Each number is 128 + 24 x the weight over its row's rms, rounded and kept within 0 to 255. Layers, rows and columns count from 0. The size above them is the row's rms in percent of the matrix's.

# layer 9 attention output (transposed), 384x384, rms 0.131, rows 76-107, columns 48-95
size [ 83  85  81  84  87  86  79  88  86  84  89  89  86  86  85  87  89  88  83  83  88  89  80  86  82  93  95  88  86  89  86  87]
[[138  87 125 145 115 116  84 120 108 169 128 157 127 145  78 156 159 137 121 171 133 130 129 115 171 111 108 127 143 119 113 118 130 119 129 130 135 139 113 134 139 143 107 109 106 103 136 140]
 [106  59 115 122 150  93 101 135  68 125  97 115 109 116 140 116 101 141 132 140 119 104  70  92 104 142 114 112 105 129 144  88 150 168 148 137 118 114 158 164 125 107 135 103 106 130 134 152]
 [142 108 141  90 161  95 122 116 128 108 152 147  86 151  70 166 152  98 119 142 116 119 117 166 138  94 142 158 112 134 107 144 117  84 101 142 108 118 131 123 145 184 132  69 122 144 137 102]
 [121 127 137 165 146 121 129 141 185 144 126  71  96 100 122 146 161 154 159 124 109 134 128 149 156 134 114 154 109 133 101 130 145 120 137 140 120 126 126 149 127 136 164 139 134 119 137 138]
 [151 148 125 129 135 124 130 130 130 104 158  92 104 111 130 129 132 133 103 130 102 151 153 106 172 124 120  95  96 127 170 120 124 124 126 118 104 146 146 115 111 149 140 169 144 156 163 102]
 [130 140 129 134 123 133 107 109  89  98 128 128 112 147 153  82  93  92 156  74 152 118 142 146 184 141 132 135  71 189 108 131 112  75 147 147 169 131 134 149 117 131 117 142 148 152 131 136]
 [131 101 140  91 158 116 119 118 131 132 100 134 147 133 118  99 119 120 132 127 123 100 167  91 140 107 113 100  66  88 161 140 118  71 152 145 132 153 138  93 139 105 135 128 127 198 125 125]
 [122 139 107 135 155 140 131 127 108 158 154 102 143 152 108 120 121 137 125 136 178 145 125 158 153 182 156 128 135 140 130 107 152 120 106 123 135 158  70 144 140 123 135 109 135  87 117 126]
 [158 122 132 132 152 113  93 150 111 136 127  89 126 130 123 107 132 129 172 112  94 173 137 117  98 136 133 125 151 127 144 111  92 130 132 102 126 157 125 161 150 123 140 171  97 161 126  96]
 [115 146 101 125 141  95 112  76 116 112 149  96 118 113 127 119 153 101 146 135 119 175 104 177 122  78 107 137 122  78 138 123  64  74 136  95  98  99 176  97 143 146 121 160 127 113 155  92]
 [128 141 136 120 141 155 112 112  98 119 151 131  78 149 141 161 154 115 116 157 113 125 132 123 166 129 116 155 146 101 103 160 105 139 115 116 139  94 126 158 127  88 108  97 124 138  78  78]
 [103 129 100 163 129 165 162 118 187  88 101  92 155 123 117 136 141 121 118 119 151 110 129 116  91 103 144 163 105 139 121  65 156 130 101 123 151 137 145 111 136  91 155 147 111 156 145 127]
 [ 97 108 108  95 150 119 122 102 131 174 112 116 134 116 172 108 155 147 183  91 111  89 139 153 125 126  87 137 113 131 151 121 124 124 128 139 102 120 128 131 121 172 149 120 130 163 160 157]
 [108 132 181 167 134 107 107 122 164 147 129 150 157 144 158 159 144 115 122 119 130  98  93 100 111 118  86 112 114 123 141 150 126 123 123  94  96 135 106 120 108 117 127 131 139 111  96 171]
 [118 129 176 114 147 159 126 129 140 170 133  96 168  83 114 139 175 118 116 149 127 129 145 144 108 110 178 157  93 122 149 137 132  84 154 161 147 147 175 139 135 114 154 175  91 146 107 102]
 [129 178 149 150 112  95 135 138 157 136 109 117 116 130 123 147 131 132 178 122  72 106 147 148 113 140 152 120  99 112 137 138 156  96 127  92 163 136 122 139 107 150 144 124 107 105 113 153]
 [118 136 144 143 116 148 115 138 110 118 145 143 156 133 178 192 130 105 149 120 121  94 100 126 103 105  92 176 147  96 170 109 104 176 122 111 131 137 126 113  99 124 119 161 134  84 115 107]
 [102  94 143 155 117 149 163 147 146 100  89 147 139 128 113 153 158  96 104 133  88 129 129 123  92 113 136 160 153 110 130 149  73 154 127 138 137 120 111 135 100 170 141 149 135 150 162 148]
 [134 169 166  78 172 137 101 175 150 145 152 132 112 166 154 143 165 128  90 167 102 140 147  94 146  67 142 139 104 114 168 133 112 113 123  79 119  93 117 113 105 151 124  79 127  91 131 107]
 [117 130  97 155 127 155 129 138 129 127 182 142 139 128 108 116 101 155 138 166 133 143 115 166 161 138 147 140 145 146 134  78 101 103 127 125 151 164 117 130  62 135 127 150 103 117  99 132]
 [136 122 127 129 125 162 120  97 143 135 110 118 157 161 106 178 119 123 193 106 127 172 141 137 129 161 163 142 119 137 113 149 102 116 108 143 129 112 137 121 113 136 136 114 122 124 103 172]
 [117 108 120 113 161 147 107 117 139 153 156 126 129 144 103 152 159 132 142 137 108 157 151 128 169 134  88 116 115 137 145  99 119 133 133 123 138 165 154 113 153 141 113 145 135 121 122 162]
 [116 135 106 116 108 129 100 109 110 154 147  80  86 138 151 142 118  97 127 128 134 115 124 156 126 135 122 147 131 133 140 117 107 109 132 140 114  93 136  79 106 144 145 166 124 121 112 147]
 [179 123 122 127 106 136 128 117 157 158 124 132 149 123  98 143 109 114 145 112 103 111 102 151 128 154 140 118 139 137 154 161 100 134 128  97 116 154 121 120 120 119 135 170 148 101 108 118]
 [167 145 178 118 146 112 117  98 139 113 117 128 130 106 147  89 101  94 104 152 110 164  95 135 106 146 141 121 140 171 149 123 169 128 116 135  90 123 132 143 131 127 139 113 153 129 120 135]
 [138  88 139 112 138 111 125 109  90 157 131  88 104 122 109 123 149 126  80 161 100 172 146 141 110 102 134 118 123 136 155  89 139 115 121 143  82 178 140 133 136 104 108 150 118 169 121 110]
 [ 95 133 177 158 134 146 144 122 136 110 114 172 105 136 175 116 115 134 153 101 107 128 166 155 111 136  73 146  88 135 108 144 127  83 106 151 112 149 111  65 116 119 128 112 158 140 134 144]
 [130 144 137  99 116 141 134 131 121 120 128 154  91 120 157 154 143 121  93 144  99 141 113 155 109 122 129 123 145 138 167 137  82 127 103 154 132 101 127 126 141 114 138 132 132 144 127 172]
 [129 148 145 136 136 157 133 162 102 110 134 129 168 131  81  98 133 154 120 134 134 133  96 147 119 110 160 129 148 171 147 114 154 104 106 105  98 125 126 174 124  94 131 119 148 116 132 127]
 [119 104 114 109 151 117 103 150 132 129 172 100 188 119 145  91 154 129 144 115  82 148 126 136 164  52 129  95 122  94 128  90  99 115 148 104 140 107 126 125 150 167 157 134 153 119 150 121]
 [126 149 123 113  98 132 138 144 122 141 126 122 134 106 112 136 153 124  92 134 160 106 140 109 135 115 112  96  78 154 185 128 157 150 132 166 146 125 125  63 124 137 122 135 142 125 120 128]
 [121 175 130 115 113 140 140 188 124  88 128 122 140 110 163 116 123 123 102 122 145 114 124 193 153  76 144  91 109 144 120 119 147  72 149 159 102 101  86 131 150 126 144 130 163 105 157  96]]
# layer 9 attention value, 384x384, rms 0.138, rows 77-108, columns 48-95
size [ 84  84  85  88  91  82  86  85  86  84  86  88  88  86  89  86  89  80  83  85  87  82  88  80  87  91  89  86  89  84  86  80]
[[129 116 127 113 102  97 118  97 149 143 127  67 152 108 132 168 119 123 135 122 129  85 135 136 151  88 127 143 135 123 110 161 132 133 118 122 149 140 199  97 137 134 109  73 113 104 149 146]
 [ 87 144 141 159 139 131 166  94 134 137 154  99 115 137 112 127  61  96 133 126 157  95 182 109 137 120 110 147 144 164 124 147 163 115 124  97 148 153 118 129 122 146 166 100 155 121 129 110]
 [ 95  87 113 148  98 118 140 139 123 173 101 114 128 128 100 181 136 145 147 136 144 146 125 103 159 138 152 145 118 106 119 106 138 143 138 131 112  94 134 123 150 116 101 170 101 138 168 135]
 [125 168 121 130 151 147 116 129 159 130 158 132 115 110 140 128 147 152 160 105 105  70 160 162 130 141 106 118 108 182 158 136 166 145 164 103 140 136 146 129 110 128 156 143 137  94 143  70]
 [112 107 123 145 133 139  92 120 119  87 113 142  80 134 105 112  95 143 120 114 138 177 130 153 166 139 153 136  48 110 172 152 103 106 131 160 114 114 152 175 110 143 168 142  96 144 110 122]
 [136 124 110 145 129 154 152 152 138  93  82 141 149  99 100 128 107 162 171 185 137 113 137 138 152 112  99 141  84  95 104 122 171 117 138 148 148 109 142 122 128 140 100 109 120 139 165 111]
 [120 125 147 118 128 114 140  70 116 113 147 141 108 104 105  95  85 192 145 187 165 144 119 137 170 174 102 151 140 106 141 119 135 127 103 115 121 139 129 112 121 118 131 119 120 138 117 162]
 [112 172 174  85  99 157 176 112 145  82 159 143 155 155 138 149 120 151 117 129 163 144 140 144 114 147 125 150  61  85  84 119 138 148 102 142 170 144 120 132 100 109 120 165  92 147 127 143]
 [ 92 177 152 156 139 145 148  86 170 140 111 120 111 138 123 117 189 133 133 128 118 160 124 121  72 110 153 124 138  86 152 120 145  82 114 131 107 142 130 105 133 124 114 121 116  73 114 132]
 [131 151 149 168 124 111 142 133 156 142  72 152 102 160 126 149 133 129 115 114 123 110 105  82 105 144 141 123 216 109 131 132 171 118 157 126 139  72  81 107 132 131 123 172 143 124 121 128]
 [113 118 112 128 136  99 131 141 102  98  98 145 148 125 116 108 148 142 170 139 119 115 143 171 129 111 122 128 106 141 112 113 149 144  61 151 120 133 123 139 182 101 138 144 149 106 138 120]
 [132 125 115 125 140 126  75 124 140 145 164 139  81 128 116 163 170 131 136 136 127 158 107 125 136 101 136 157 108  93 139 126 108 117 129 119 138 111 140 133 177  88 113 130 149 170 188 106]
 [165 154 144 169 135 118  66 150 143 127 105 172 120 110 147 160 121 136 122 143 107 140 134  97 175  79 119 139 117 124 119 156 141 122 154 119 134 120 159 144 157 131  97 150 114 144  99 131]
 [124 105 170 137 104 141 108 110 114 146 114  92 139 152 133 151 110 130 129  99 119 123 155 112 158 122  99 109 149  89 141 133  94  95 105 122 111 103 167 148 155 111 112 108 151 154 164 163]
 [145  97 130 134 146 115 104 105  94 116 113 112 130  59 109 126 127 136 132  73  95 106  88 118 125 146 129 114 129 133 151 125  79 127 117 105 152 183 125 110 136 129 108 146 158  92 123 128]
 [ 71 129 115 153 143 115 114 107 122 156 115 150 138 168 167 132 200 129 140 148 111 103 156  80 143 129 152 138 136 111 110 123 105 135 130 112 123 137  81  88 176 134 139 129 122 119 130 130]
 [127 135 173 134 136 136 157 140 145 119 106 180 127 132 122 125  75 160 165  92 142 101 137 111  91 124 109 114 147 112 134 109 139 155 144 135 151 102  83 135 123  86 154 134 144 121 138  88]
 [161 175 157 146 123 158  76 154 113 142 130 152  92 135 114 123 171 126 135 157 117 141 147 142 122 109 146 101 114  86 105 176  90 176 147 138 122 148 141 137 120 127  92 133 145 166 153 115]
 [115 120 152 116 123 159 162 106 125 138 137 136 125 122  88 104 138 134 125 127 133 129 145 148 120 128 139 123  83 116 183 165 151 144 142 122 137 153 169 157 135 138 172 120  83  74  87 153]
 [132 113 180 170 166 136  80 121 133 139 106 174 130  96 118 102 181 132  81 106 151 136 110  96 103 164 143 130 137 153 145 137 163 113 160 100 165 127 122  81 143 128 196 122  94  81 146 147]
 [142 160 146 124 126 179 135 113 110 159 151 103 135 113 145 148 153 130 171 129  82 121 165 121 132 133 130 138 165 141 151 126 159 140 142 108 149 164 131 105 133 127 148 129 102 116 132  95]
 [139 161 123 135  99 164 120 130 111  80 163  75  98 163 146 130  99 120 132 127 115 144 123 172 136 179 153 135 120 131 116 110 119 114 144 146 103 124 118 111 167 165 114 158 111 125 132 136]
 [146 108 164 107 146 135 135 157 107 145 106 122 143 119 120 107 130 114 140 130 153 159 117 141 154 131 101 114 145 137 132  92  93  66 127 141  94 155 108 100 131  98 161 145 112 125 121 139]
 [126 124 161 172 121 125 117 111 142 127 152 127 137 100 146 157 154 151 128 161 117 130 136 117 126 154 143  96 117 124 157 127 155 118  92 156 111 129 146  91 106 114  66 127 120 128 165 110]
 [ 98 162 151 103 170 128 130 106 100 154 139 110 109 156 135 125 156 107 126 164 116 134 100 159 156 173 155 123 135 139 152  99 148  85 158 152 135  97 128 154  92 120 133 144  99 109 136 104]
 [141 157 104 128 151 122 143 124 102 108 165 164 105 127 160  57 156 110 119 116 106 169 101 106 130 141 152 112 114 149 163 140 145 124 103 114 117 125 169 143 123 148 136 147 105 182 108 128]
 [117 163 156 108 146 148 112 143  81 142 123 155 133 120 182 146 120 144 122 102 147 139 126 130 103 162 131  83 119 147 140 116 140 136 132  97 103 100 124 130  98  92 137 134 119 125  87 164]
 [120  93 130 144 134 152 127 130 122 125 144 109 174  93  73 115 106 123 123 148 123 122 156 141 128 146 149  99 164 139 105 135 109 179 102 160 135 144 125 109 133  82  93 136 148 169 149 141]
 [155 127 156 159 131 133 158 136 134 119 138 142 115 136 108 143 118 164 129 138 111 114 124 126 118 109 126  72 158 153  98 120 158 145 102 153 124 133  97 113  96 132 154 137 131 153 153 120]
 [112 144 145 156  99 120 121 127 128 104 121 146 148  84  93 183 110 176 110 111  70 122 112 117 179 118  85 135 124 140 157 125 127 133 131 135 113 156 137 106 137  94 103 118 115 118 119 144]
 [115 149 117 137  92 121 113 153 120  97 100 109 155 123 189 162 123 145 176 127 138 170 150 142 114 121 141 112 128 148 130 125 148 153 151  80 107 131 124 171  83 130 115 127  91 138 141  98]
 [126  58 125 104 121 131 122 110 147  88 142 191 150 151 149 153 132 153 100 103  85 103 149 101 158 173 115 163 159  87  61 101 121 147 116 182 128 172 131 198 159 133 155 184 134  96  66 109]]